Weights of a small transformer language model: RMSNorm before each block, 5952 steps.
Each number is 128 + 32 x the weight over its row's rms, rounded and kept within 0 to 255. Layers, rows and columns count from 0. Numbers have three digits each. The size before them is the row's rms in percent of the matrix's.

# down: layer 10 MLP down (transposed), 1536x768, rms 0.101, rows 734-750, columns 640-767
# gate: layer 10 MLP gate, 1536x768, rms 0.0854, rows 735-750, columns 640-767
# up: layer 10 MLP up, 1536x768, rms 0.09, rows 735-750, columns 640-767
down734 104:129103141144098160143115142071131134087159113108158103179090131135098064157113169147095124098103164127137122148126148104127198087108142131158148125098074087142177109095111145102131149130129080150111134148058158078134136147160109168203146166130133102132141101126128189084165103103132043203094071144130112082149112145162142062129103035135118103160169125099124173125110120133112093170131
gate735 097:115115131081137110085135127142087160103158148090046101142114189075070122088080139113204170088124150115140162095127093081124166126130128139140111079148148106133129140070114168113121115130118144117132110128108126046129094133135112126083139184187139187145132134106129131105137138138134165084146113137101159131095113113155094116148157095150147073098127149157146081193066125156150112149099
up735 103:141118158107167188121108182192111161093101134105065141037138214070115123106103124132159191092109087132126135100098127134139113102109143119145178102164072140087132141145113134126122112089111107047140109160153110090082117185130148091147156196147106117180121084110168150107179109164205158067094118158139132125145166214136107117116124131154176118134139090155121107172127119134138125155109
down735 104:134136165120185059123169107093150138112121176118169130035133152130116161136158171113191155093098169110154114110116101122168088116176092133192085116195147224131106096127143119142048115113137088120104140163141122153080067121134128105125145180177115095122150143135157090055093152109116099156116088137123138204177130175132072139129094111145117126154160045106106068144158092129154148124142
gate736 099:143174142054139134123103127098142116102115084207174120117135158132100195149061119075183131159099184115124152140120078119179124172112110155115137058118094106131114140119078102137136140066149181092144167122169122164147137111103119088168166154126071168142085167118191122129073078119090171129109145106068186150156143140117193128142116123158140097115101143128105103079109148100137129195109
up736 099:126127098117113116125097088148043154081125132125140119097187137138164154199153101144133117078159204170091104066165146122094113093108131119130107076107151087130083107151083081137143126135097116161102112136080097170134116091133170098117164130188139074109114058104115096113112151129121119143147149162092153208130098135180112098116182117102075142192154141160152124132162126119099147131119
down736 098:065130138172126103142115065110148087122113143149126154177149134091181109160150178147097111181146111067088111104157116121101082150106133189089123102133128133117095078117119117120119123141112123171109121115084120154117121131159095114113107130142113137065136146211105149130091131117175071065177172145082140144073194161127096071138091189106158070131117063106148140088166138094116076118112
gate737 104:105108092196060144114109128102131115169123107067126128103074152110118121112132154047194140109122202171103111142138149146086066145144093165150111161055117160100125126055129168105088123144120133110122132089135092111127166165097144088134127155079074145131076206085132112134115119110155125134091136134090168168127110039144089169111096169200090170174084123175102123171174127064179142102126
up737 102:174113122140138119105064104111106144182153093143124133151167094118175105107181152180131142119126114090159164113109151098063133104162171096137120148168125040088091090169113162119103084087093139148124089192103079182131120113170110126104125174186119064106087130150090114115156104125113123111153182113175118124161123131125138134150135113108098134096193148129143105137140082137123111140089
down737 099:113131110092127123115135074185165133126116122155106168146171150146135146168127181098150094046184184142141169078142160081059153158108089116158143125156092090189165135167159196092147110090125149152106084140098186095135118064116111127166133149162106126104147137189170100152157121102113068142108151076161143178128091133187160114103141095083145161122174142094137096136143180116138149168144
gate738 104:126119128128131151177099128138109096168115119145154105082140141147179089154146136193084142128108110123164131127100123112136093183120155180169102110194209079126168122092156154191094129066145120128113126144183122111068125148113138110151152049143133116081121129125163053175146070190127153151175083178116208086137101115137053116169137140142174182132114096145161150108123150170121124095114
up738 104:160163210180148112134144145146131164100144098098153148126104177170083166108080114108114136152054148086129150122157115124183076154120118124074125140109108136150125125179098181146113134138121128092134136097124142120149203121148168207104079113118122180119133191171108114170138148120150109104144111184057156137206147176163126095125123109076092140161090117114100173094136129098136122091084
down738 103:097097079127107047090139156110086152163129129187146125152132096110143082114143097119167055074138086058071142142137178121119129111122100152169121162133187148137109116194147124144152096137129133128110121146167051091133153096140107167112106136136193151086163042131141118147157158137128099130115163138131098156157114127153152191099071106138142054104130153168111129145119088172113133110066
gate739 097:120139142153150112241098110106137094116164131177064136160173083126160192142166096080092157114125157149122179153129111048159155158121153122110162152184134188126151099111088137154091106133102134125136120121130137078141062188135165125121198154154105129126132140106147136139079175130120130132084115152152132115102157151133176144077094117185080169078124137152195151126102068130057156150110
up739 099:090121144195098164146112121124136106167158139079167129088138077128125141092148223116099196111119152096135144058105088133140120131139169080089177105121171133084146075169154131125112094171148089095064096188170130133152161137133152116112162086073190161113124147100093162118162194128163144150110120134150111213137124117075135158084167147211135118070128162130175188144136167112097166188140
down739 097:138173110145084103146118118110102152089117143102074168127177195052126084180144119117089153132149104182121194147139189127122065093145097143045108111139152115118154135126151101072091120171087138158181156098109155116152105159090133104146198136142106125141145177075150097191132148132067126145087110164161131193113124122083066144121080072130167156115151151184117145107094100108142125138078
gate740 090:063092119107093162114178109142169104085144145119154136112080061119161118089085122161067128126076109125148122108109174136138130181165138131125217105161103134141106119128172140143109131107147194148109109102097186121074170103116097142089118113158072138131121144084104161144160112059134129058106134099115082162099131124175129119122189100088152121144128145100063148150120135149164129194128
up740 094:089178140102130147146166105147139121119076096123137121138135089059137098159158150134160150092145095145145142069073136144118132132142107159087115135127133110089167098135070097135105096098112116071189142106178153126094082163101098172139108195154113157091120118125173131183167143099107112133157102185124094110141124201136138128130139114049125071135161059119087139120150087115106151157154
down740 095:160201158123147132123138168074113178176120081087133131187164149131140070169157105115121128076106144139108142145121068143125163128124056117146069083093171158187154154168173119135174190069134113109130168095170136097086154085097072132159074113143136140127139156121140206150162126135171173184143115145170070145159122118130118110128089136090102144139130107192125115085095067123148102144180
gate741 096:162169107132124122149077122119118200090112118156129108029100155084100105059113140133143136145125122118075159109160147170173139077122111123086120167151103090112101088110121146154160162200110109113143091156114127127094124149128123109127197163135103159142121115116201112130124126142133090153090097157118133133143126091150149151136122143115116147169095107098187126074137097087155141186192
up741 095:124164144193127122115129107144124165113094128088133095105120120135128169100107055123115124101109128173118161110143109136123132125134119204068109102136143132146099090096119162140111130109155152093171166108135075127121125098078177106177150112076082084115099120139131151190139062071206150150179135138159118137187230071096127152140083054206119131093074093117132166161031145120130140138112
down741 096:162114158123126110104172130138157131206120208122164124150115117127103208124168157102200176123124057093135131080103121080145088180152149110123087092173105133105163138060118073181105119167135131081153131088090124194094059103131095101085102073128137103138090116135110122116106126117122191129119103144166102119059121129070127111122152143131134200080078137108117135085088177152163134084118
gate742 096:117176155148120177120126126087125128108131158165143103155128070174133147175110084125081063103137101160144113138141127126126135081107152155104168128105144119133112078137112090124173126089120147077085112135097155182144136147087106138128145181100151145088072128151132123119187127081082141138169123138096119146103161157177138120096135150154132144104111147112082146128099152044120103158142
up742 099:151145111150076104087190109115115084151075156118146127118132104137117043158115102084122123089088151153056102105095127153108144146133120116155100081119098154172180164087120123125200133105145171128166094100175131089142177195021135124139118121117156135115107114120093111196165131125131155096101117138158065105125037138161185133117135140152120167147162083145051152091134144119140118088142
down742 101:149073125182111162138151104079093153083133107117208152106113145172125115132102123145144092130109093141121111133094069119136142117143065085164181091099099157138169160089166137099128107117128134114104137068143124104110159189051113126102110120114160169120107120089111141126159152098145150116171090153232159172071107139131164042100121186065154162159116089148142131132150135162134137079144
gate743 104:089115134184160103189117137168143088100084087161125127132122175093200164157165122158132161139174081157104082171150169100138156174140166101210128132100116157093111116101169140217140078085151051052160142204116075115138086115088084185144111147131174145088134150170139139114128137121153133123155143078083161164093157106126171131102057114082131143113084201147103120170149111142128078158133
up743 102:160153142138130140041139104118128145121166150145101124152131116120096076126122179183108120150189177111096142153188159157164109134125152104152125087101147119102172079094115115128108158092121132151127136094119154095118183099111183161121128105103112168147089116203134143129101112105109103058126074123117101097195103110108101121167137139108123094142125122123171149138164107169102121149145
down743 100:189096171123144139130140119136158191146131092147099112061106142161129125159142144148173105147156177088138090120091175095143106133119122165146135087041149139120174124115154162107098099110123164128078099145136111102130118113109112195119127148115174103103118139110086141062096072117116127108127108127109152142090155109133133134181120100165106128127183185162107123142126071103117147105122
gate744 100:113172152139067110143084112077097125144133160171098131141131095121130140120156170123120102038144088099151154166101143099159125109109137118140102122168130189106156131130142088123059154113109127114074154118141128128111107122027146134119147083116145200137121109127117091100113183124138063109106163164161115153187107157098101106085122186120111122100143118173187142119141079150161081102162
up744 097:161090119166161131113073141128116176129099165188111094131081151160183096148123123135107120169067102077139149150169171159153138163106126155142166128148158100121142115073023109154127137146137124137122118164155118115212149132139119140124110180102137144236152124137139163137133169136121095166113145118089112124153129119167142121145128163193133123073166120148123183115183195168139165120111
down744 100:107161089159130134098111164106167092102123187164171078117102111128093063111136149093129127072092143162142101138155138124122140113091134113120145148183107125084106090089177149163171168102110165130144159110132119139113153160122091078168169127139089088144171121094131105100094113051128064138171165092137111162125149108146071104104148175120114178124169144122190110089139113082178083125099
gate745 099:175121192116169132148110080157135104081109188213147142137142060126107182156092132093167081157156138134148161118125113164130144135178192089143125193149124136106111102145119127160074120141129145156083056136103079086016102132138072052165104119071127103124104147235089081150131150100077125137117135139085131071119096128173144096123133096115084099147124104080141101145164089166101128144121
up745 096:086130086085134144134126103135122084150104163105127110127132066145165137167094067114123143074112123088127176157092153120148106114105140107183137139130095124122059105089184093107116119103113185094110103110077165182136198155146101117148120126182146068168122123153103094193064203148126153172176106137157085115134119150091169166156111089162127133120147142133123118063107089166124151180096
down745 098:089109091170124101153112122171147117123192085131131149127180134172208173113098128102110117096100106101150151165104114148159197123115125156125114101158130130130097109165140120072000077110128188150111084116101117148119094126176077109086075051136083081139124157163158093132106137155170126132178164231185138169152164139147113157114128124181050109098128147160149139119115158109185118123152
gate746 104:039165157161135096191152166060137214130094107089157085128146131155143148139142140062150191128151162123125131115213148099123134158129079126110110157117173134142087118103120169143164208144147116132077165163118116082138121117141121178147139085125093166162192166118148167122129121137196091150146113186179150165114094163167157083060065115118104140165144167094147146129176153173106129133157
up746 101:163109155140131167133163159197150150115171157093180056132169148060143119138094106120166100098147124104138120188119128131027106124144092140179099163176110116161108136126141116020120134089168144088107069114133126096102170075083160089155117108096078159177097119169092138146139141189131126123085179162104127133126132155123138117108141080153161117139145102164127155123154123111122078118106
down746 106:165094118167094126148136142192101169145118038118133151133139154090114085139113130151120092170156134193105143199104127142083114111079076131216136103145093121132112138094204126139111102148114180134151162154137122110098122197138083057142111089172164161084131117177148150174165167114119174101141127146123119148134198143126080076127160101149126160148125113121138147128163170152098137133129
gate747 102:116149105104049152131150132113164132167100113039094099133101141048146114202118114154127148128142058102100165174154134108125154152180104183083103149211133122097127172181145068164071103122106095088090158141108133135148110086125163109136165114170184107086048142177110091098144105120056165079126108171121173165153054107081095143105098171146102161137147093098120141080158115166128110146118
up747 099:118112144139068104126146111098107127134077111117098154107145109105116156145109121124135160155142151057150059140132132171093133128141102136138114153178127173129098150094080177195167157066130113119100200120160077116128171109121187132135122139150180086127117163112122161100101168082149176138131134146141129162105079191166135152165108154096205116146142103183161125139148082141131137123163
down747 098:123107148137159103111146168143091173158137092117107185122120086081134198110154099118234157087139138084145094180150170111069119120106168125142093127176125187041164130162071094119156146081144113121123111098075075142148165076185146116111107134103129142111089094121150074087153106145141087107079172115110122097120131095096068124194140122221123098141112136137173157121103158155124099072133
gate748 097:115200165161077096141052136146150063114163117121093188133076082140157129153174125110140110136171089141125132114178185124150152107108105144107146163201124163143154116144116107114077135133140079137107110165101089142110132141105167181080090131090143109128098112096137134123093108148110125090127094135168136175122159138112131157136125150178183113098148124141109137090115078079160149150081
up748 094:089134094146088126115121137161141160163126109130126117116144092089068069161088120109101132126133203109102161103093125115127133163154160153156131088128142171126122179165051120099153136139160138155160158103119167183149136120163066125114096124124097116128138153125105112130139114091158108155104097150149122152113088136166127158123100085098112147137134120137123150084177125152109120083146
down748 093:149144161179079102144053161106117082129106118104126138096150098085148091155129142077123111103122152061146146100099151128171158135122111149118164133118176159167144158117123115171255173141103077157099102115120174111115093128147160092095146171076104110157146127098137066130103139150126124166114095162118129084139108146089130189113195161082136131120138163133140129148167139117107159142097
gate749 096:129105164110126165135149092124117081118138113062155089097137103127074165158102062130090146157155146139101082098074086111146119160164065125182130105077127136123176079162120121175114146133118080176088118177156153109190129051089147175100070126130140121091068147146079095110146091156174160153172173124115113162103172159110181112082179111113184122168118160148157186147104157098093114148119
up749 095:144156162051228148097102106071128082164162081166142120086096085103122102154101161124118210119081118116086123161153117151100127138165112047159152097171096119135119086216164110109137168164131114172114146175088176122120138145160136125047105172055134101134080150122097101121146072129097139108122171087117113113175157105071173161135105084090087136164156144103086153170122166119133159047133
down749 099:091113131141149148139092130140103134180143022090134119130113113143082147125127085137194062153082125101116157210156130139131081068122142133078147078113116110095104123134131140053057147101091085164162169150136080144131136151136106130108056076182079115118144180095098096140125134161140109143125103131140157123142171083148159121126115124110157137125157114135139138159112126131112116138114
gate750 104:134214120156134073189150074036086098056175120112144168047124179130121056155125074152140125114115156127131171072136157182122078143179156138178119128130169130122122147170141151138122117162141129119141162115093159136185071158180123153101132163085113106152113147155172083098127152168139113118140109192154092156148152157109160166088063121054160132088087082142099150142089135161124156104172
up750 105:135210125099111145072118127152100136101107129143093065154135123117144112121165161148156120146149124121089090107113133121073111119174194142157143115125132079116126121088104151067131143148129146119135095126086163073119107163163136038162137098160140094101136186133116115128129141095148136118112125183096167164130146135072095136067116179151138113086130146069095152187146159122119127136148
down750 103:184115192061105156094091081142085189198065088131087129081065100165075162166147147122126096127139070132138047131098138158117140120104180142106145114136113108147069146137110138059110135178050130140163138138188122123071140076205135122114183126197179142108181177109177138078135145118136120130117130086109117124114060096121138075149142164131160143067137120165142097103113090175127095130089